Part of a small language model's weights.
Size: 23 layers, 2 heads of 64, MLP 640 tanh GELU, vocabulary 2048.
Architecture: rotary positions, biases.
Each number is 128 + 32 x the weight over its row's rms, rounded and kept within 0 to 255. Layers, rows and columns count from 0. Numbers have three digits each. The size before them is the row's rms in percent of the matrix's.

# layer 13 MLP up, 640x160, rms 0.263, rows 355-375, columns 0-159
103:145143084138124197131149123142138102122118133151125094077135109113109138099098167105121092167113092221097120162109174101106131095142132153099134158139206121064162146144104145119137117157142194145155097112138132077105118146082147100113100190088090106153175090125137218123115167146133111125139126172141194090108182137172139200130090106128128147092118082175126138098063134144101128128155158104146152137124109149164160178136135040109138138188117103161159129103103167111114064073183084
096:132141157162144193130125116148114174213118111162159135086104203129126140123151086174120147060122113139157107155104064156126171110157136178142132089143139147107141143142125091161105079165111166144104144114088148108146149091153118152066105138182108086104187131192091108166070078036140144169054135137167105101134115155097090088086133070114097137162125121116109151157114068159134112115077129088121125139075094087114138118089101142180154153132126118139147082166145155188126100093120096
098:094152146139132150114100126163130140135087053119183136141081073152075124183129184177170189200150143147150079154146138160129109106154161089169120100161118092131076093094168121075109113127160088180150145133120081178098095131124104167080119108139132194134098131137142126116118151124169132125150101059161102099151147050122108145124097055071161095153147126140083146102101078189108132157132142157127086076194085119151139118118153181134121110119154127142126179185107106111110146115124183
097:059095100115132103139114086138146181074168163162115103155152117147137097124154105082165152125126130168181211166074178111093101172142123084088116083178094093131126147040136161102104134128076099151169098106105114155097152067187074130138095153152160183103136142124172112167127109153122130189091119100174133153099078110201146150154082165068134145095145142128153070164138118137114136141096121103125098129115123186107131185136140126114112091094105113106178128112148179174145098127140169
092:132162194125111132074178132061166148055178092131102108129184159147147098078107128124141113092183160170122132112044146100142119098086123107109162095167184114135171170150187112110135169218095109149110174098106098118123164152143112122090142149145100074181152104102096161142152124107158081150113165176158093126115089076105089158145076149137144114132130176164165092142178103117106113083121082126134130182114140086130133117107095094082150126143142164130147118109151088109096183140170085
108:129132097132184152190110159133097097086119129129094121154166124147099090077103189148143149135119104174171111105169094089186144137129082127121117067117148206098160181081130124081133157116087126044143183136088102141146142119095071187125117110145151139073089128091129138162101189133156126102098161100136144181134112107136134131120139097085156189103140146159046126083101123119192086140121181115095065091107145113068102122105170168142103169125074150123097133149111159153164119112131096
099:125126190125144145105151127077189113141161112099162161107138127161096121129170170136156181142122181185105169104117109111122113127109103210171107066126072109122106149134134117165141108117083095147136045105137117175137085093184092157128102167137135135168055122058145187149148094117160097147150111081141110137155115119101107134122101123145185121106124099134164120144092131100120165146103143043123147126164157148144162117094167128111113252186137128129146116120183102110125116150098058
097:091113073130117100143123114120128113160150099127146211177119119165144060130111135151110147105146185107138164134201152163102093092126155153152168071079124133139120120158119106167149061136109180146167136178158146170163094135120099158135125097165088083120142109104150151143139082175128103157124126132067112114130089130091089176141063132148115197142098114090132101131119157105128137069106091143096064135157126092120146093180137133144233172144190137096168135140102058126123140097056125
095:168138116073120085119141206109083146119092116187183149074082158095105097127117118110127141049152135170072155161118177114113219100130162146097101161089134138109106148123135149114079103102132096117135111065107154137077186136163143129164132172151120177144171108115122122097131131138148082142141140126102098115058072104093107172154113145168087171091112124184096110075162121118057135154065189113149178104111109086116103123136118188121118123190116140131117082087149108112143115132117090
106:089105129064147167130069166132177128110099151064106140131097149186114122093172103110037116109105103123146116152132117168108069096103115119126138122168101109121145132102145111124171096111128144141106189086146162128078140122133115128179085172167114104089137087140120159140079148151155131084105102147144140150106055106111161097101150128098151079143188104079116164119135206144114146185175153184138071114143098035136106129152142134042099124111117129142060136147161170108152134142073111
105:125134146179145117066155131104112176134111147150116112188109121174144151093069183129128093109088127148140105081147151169070098129089113201147107109092088173148107126188189074155172115114158131128162098160167172162047116107126105138150129157139198163074138081149116097136142132123111137142120156166138155091128164126175070102125184018113067085101127124142090147094152154163114089142129116147127140130073106145190160145088119080137129132147138147090063124149156114113141125150103120
109:108186121128115115111120147138069157067107145161178163136160137110160207143107159122165090117106068092128070139127096092120165083144171105140110103178110138135131175130165152159143184143175106151103077157127081184178181077121124138154171136105143128092118087134125093155144133144124105163094146110149104052084126098118144173119127087175086197137103074178160040082098112099062101141155123123111112139172109105092149168125151165174160138127134123134153135124166101134172092149091157
103:123099112075117081070080181105107161174141187110089126142103139112094133173124112154193154129108100154150133132166107105121114136130169120117119121175086066112090151215108132138139128182137125123155159154123159186119143163108132161110219153165087084099151156160112130114087070142110151180170083080136059109162095179120148157091108138159127111133146117101173134138156123111160173085108146157157089132133057119146136128099205065195120132074104120161149096111140169129103139104109132
096:128159122124179135118160175147166180176151146147109124063144091151093176120126113105164093104183102084073144081124124122086117166104119138109104183145164085147080113095110182123144119149082108129165165136199118133108121160161135132117076136175109115076170051162090158132110110062174129134121172193153096093150149149132109141152142145146144143189111048099125095124120186155056097112105107123047143144122123120162117191160084176121166111108132103185104100147111152106124120123110122
098:129186108119162171155063113125113091159144143115099143101141122050150118149127114105088105120103126190126163178126020120161122175122195123126112103118114113121208077137152126123154152155088196149159124158111125136132055091088154163088136122072127151154151095128165173092126168083126111108130105161127091135143131139146049102101096059159133126147118160137173141133076086121220102136127125148092123172158097109178112160082136141160123150114109118128108093084079133100156144171120152
091:209156104088173132113135156176133058133140070106199151187137145117104129169169112110182129166121098132178158144150087096120102173114193155088174075156136095124115088150133099139092161186152114161146142160066166104099133151130175116111106141145127124089183107150101134113087156160163134094091176116129141198163115125136135129169123097089077164090125118120152141113139152101145138110098091131120082091170169101129139103115141114151138125098157053117082080126073171124106046160115086
100:177138177172151095068123112127103109075134137159200143121179151198065130140153195144083177091104162078122112149132111130102171132099119133207089096059179104083122137141118118136133166146179143098090167127140101143109126137152071173123141130174098136142077158051185105126176130116108137123115135150167141121117076148100086098100137109109165182109176176131139048100094121108116126090148159122115130122071164157132151147111126123114174137163171147110111082153110128090105095094168137
099:059119131201104118114138069164092115132142141127192125129124134165133155144135127087112124119083108097151141096082163107114094184133129172090150097183092118133128128144131134090153136091123163086155090090118153094170115053104160136125132146180060140084082159127183066132119142071144141126159132164103188128148096140144141151173185083113112068162121059148205130110148156130138132128162117153135134157156150094136209169121135095140170084117173109076178156149116096165112139088071129
098:155103082177100100153131137150174135084154152086107138069199169138108089131119125090182157152132062143171183137092103106101158118132070118131129139081173148107143138135155039139191115154095125100129137098166087047121080143134150129189158139178109121132116113126153114120175147143102105166115189138198132117131108102134174193086126133093156112165158110171123151126142092155144151114171065105151101115103069141193140126103109141107135063139172121156100145143098124100136136186083102
106:087212092141143148139093139214113098120096109160123122109136147151131103140150099157138121163181111124121199079164151143099139150175146134138122112086105108097145153172109120134103121127085113179120116139141147175143118097109100178172146087108087153133118152112145105077169188131158119087117045116133135078155134090099138128098160101124161110139177142084107072027106178135161210107147079101147139139157146073121102124107065128096133131124102125184130101160137069080122083172091141
105:101089082096160162192129054161099123122184116122126104151093061104162095111138121124118121125137118168089136126148178121117126096146125071159158136154146122172122103190098100163121091093175154076180171127148083095159049046148130147119129154083064151121108129108134134093135156182139135146129175145139095114164171070115103100142181148108162082100152126171092163141155139096132149130135082043082110148170118092102116111093159091084122097197107132172094152121126134123099126166112160
# layer 13 MLP down (transposed), 640x160, rms 0.268, rows 355-374, columns 0-159
104:134142118145118080111142086128105117115093148104033140125135121156128131094074131139164081139163165140120126185102112090152142121118162106146177143112094167181164146213148096145059124170107143154110147161184132129159141130115119119154122129153110100186115164146130197142167118095081151103208127151103169133213192148119125075089146122124114162108146140086132161125127107167200103167112156076162117123152185105139123183125164131176095130100180147181104165174148127110094163089168131
094:173101082118149134158112110133105128104151110082077173175205078125157133156154155178129052186172147156148117146128128151179087116065146092133141130101076145109127130156174128111157080092124125100130076179155107105035133093129077174177113156115116138172114157109120125124117179147111147170198098114125148147115132091110142105145137148165125151141185137091096079123130128147123100093131140115048138102130111124067154091177089156137123140140137082138077160078085100099197079104127111
100:142116144131104190128122128113159227105128118159135127148171114130116121118098100128155140141112091149116089192097120176102152112051123098175149148150165106164097165153106168109189158141070154164101095132139092059128132136134085190127121161117108122082125142177177138088125152144034105172098136115143097204126155113137080100150166100147177126159086158173132104148157141160160165140122132118177117086129139166135180158173139157110113122182125148145144164165116153124167203171134065
094:137172155129116146111164119081109145147155137112134145177165118161155063138125123075082101133074125097099139118136140158117119154105134108153128145030135131112118067160209110155119090133065121083140142149139162147148100118153099050103110101154195182201101062131154161103091178121132185149124097058149139104155113148125146153115101185110106087137196114139096199149111110130121095140120103148114085109152103116148064136109139170151148160121121075188156115134140097183116109079115098
092:061109139216111159127132109119205112153137132128085142162115125177146117094146155136094077137152165098094145121153128113128187153103091122177110136133164079126174155149106119090186125058127060133136138137086154075135126143131105098067134108124109112161173151103131141097117103169083141086111155128145063133161104095111115128147087143192179094119078131164157167118154140141145064093139211090133124102127133153151165111172089122081155068129164056128140087159070138106125148111074144
097:164074159133059139106116115122161145154139131100113113070180123114174191198161052119070094137116185105066162142108164078097146119179135173136153138119162160098080068186091146200123133145149107164094077164145163122154151095092118113129113129142097145137193154160115164071162099174076103116136123142147126129110108162129126134090138099150159092127127139100164130170127117130102128084143102151164185193157138172166147122092100164127131118139171140102140146099103074174108114132150198
095:154148156110095151115096119088117093150132104134155126111124129121117114110085043121159126095147110142123087145162096110168139187219156093135137124092146116132179111125092068111119101153121148135088165090187096123123117153061179107085164142141082102127107158144134145107126132106153115097139102142174134127173086159172114126041087080072089077078095120147104159146122101109122112154129101091213122190153130120161162128091108189119172116118081086148088153180144153135144177211144141
092:144181156149153122134140127102135137087073145151133096061147160117083133137138109142116170159062063159086145148088073071152161124114084086120159164139146167122140166110099096077156179119129104108029130096148098098139189133119151142120118102048165109156112149164084132158145097073118123089159128136134154131095146120125069086091122149076141179133144157139106152151129200114058099183159132140135171108112124132138105096111136110074104115111110094066112113182138163153176096090181114
099:127066072129154110120138138147142124156167173130113148151108139130151111157076098105129161170181116115080145137080109077181128067131148155107120110181141125115115181143128224154120143111146150125165150074128130164107109113168098145113176154091142130162139172142144114091189148084156080083089204093155064130132092117137101138122108163056106096098173152150170106099152182164108151072149131137114156170089176139085101101133044187144144080132135139167128137076169095117140111130103122
105:127130069141094088140111088169104074114163164123151141156082135133132106124145136134190082117118208205089142159133130139114157132174143083134169178062113144080125153185135113140110157122095188144140140162181075133186144112126141063095180117082123104153135135159151119166125096147112141121177178061106142193130108113116171086155107091152071147149113097098136134150114099142135072116187070152150126193161133144136191134109133110138136126128077157099175091093137095137145180111165137
100:141134143188087169052155083091146114104121100122136112206080134117148125133143086184164147129074143132119090123074085149140149157106124153116096179107139128145157097100120079181099129066134062123131105117078137141150106141134180188143161184116094118177174137179133131126102084178136128118095138167161104116091112196148123083157137158122119128129224116108098172134134091126161171083133071155129085068122165055087144105087141171124115100109123140121065168141119107107129138154137128
117:119066083131113182101089100124107098098152145148119150160124088145109169101126072101155120123136131094143105159094137111108177067125115130166132122111131105137195175110162133199101179164140124146123166088092178147104165076123135140142116155108141107129122151160113150143117156135144143100139129123090104091121103162150179102214072075183140135136126065108132115144178101162169099064171183095091158120184175085124116144174140159143158114169097165076185216105170124138093160154099124
093:135154153192178176166131066127133126112106081178162122097127099169089147122111116123093105115149139097137089112150102130111140140144093124129173140118154194167199116070125122141086118105129132124098144146130088094085126091210091107142057106082131204182125126124124124123123161130131102061140140131133174122096101045164099092080188096083098139130103172155106134123083094137139133145197127082099169128180165129122130125152083149135159078184093111128076131151111103162189120143174128
090:151100119085115139142132102131126207099109187136163143123149157095162094115146110204091163128117104126180129122120137098087087119163097115156171175110130093200096154145163141094165205120166125121136108137097156132174181103112186107070112104116098132088134134080167160100146112158109172093120102130052155123139130131136255114151150105150143122144146166082176119121144130123102094104164135119120171093115145141092088160141114079172070093112122086145163118124167181149129124140143157
101:131119126126060076106153138137117151121101134145155131155024158181078114070157113087171145192107167122095111069085146125160162097102107133121152109116138085116110122103098157173119106101113072118090176110104110113100168140175123048191145117201154123121130139117125089149155130135158168128095152069107122154123151140115168144131114141058127124122159106124106099175130157103089151107103112109134107128139162135102202135171116085075157083162112138102171202109184154168083063108120132
089:068112113153095116136044131147151135124141149082130107111134135169113149129184136104126170120147101125131201153099136106170065164117128065121134147162123088096143124130095128178184124207103134163150094159134129145127144128104189134125158104170210141119144197121139120125137099144105099139154115112124076108151069166122091067170160147151118125121129098161111145171114147124080177185152105136051129205106158134147096134165091098041140131125113124067190104139168150148104112130089169
104:097138126136105093132118182141069088120138165098136110130111120134109099105101156082116122150164090105125114110104154103203096140180075197104123159184055143093133177073079159087114131110145156137123094141139167119079137099072111138127118196073168097131158107114102179097140143093098076136125164118085197141114147127179154104122095165074124137089151100110077118132160098190182117181180128119112118110097111128098132130117084141137108134125134130068132104117112082098074086181050115
103:098059103131151100133160180094062084129179133097080137109168085157115165104147160169125103145178138147145087073109117099174164157169110145158140091133209063094142110132164143159194148159137120133063099115066187141158137122075115147119120126176137082156128155142075198137117119085124173126138097120102168104130094110130150121159149157152071115131143163127167084173125128116127119118137142084096146151072171118142142069127089093088134190129136113151143139132145087163174171193146137
098:102156176134107174071116124147119105114088160112142110080129113157134171122090155121159181205071151112110136104167115126122091118123176120122113103099095110142180122090114156119107136107135142115079118072121145133074161071165156162165144112191160105156197110083177115161100130202143093190161117148126066083136151150127144092118114119111079136079083094098119163070074129056085121178108120157118176115131153103176145166111141118145117139145135179095108140142179172056121139151147085
105:161144173147166175172094103229123138105100145086139095150100113149144164150114143161175087152107144094138100065052119106153106099120124109120127179184110149107092087080068154184108105093120132134076100071196068119124101171135136096101177188136175107132153194134120122154111137114063144120096142115063126147116110173088139109204098153143154115114124094132145119172151152130145112171158121121110135131138174113114131125140166175145116082145102139174130135132176047128146087119111141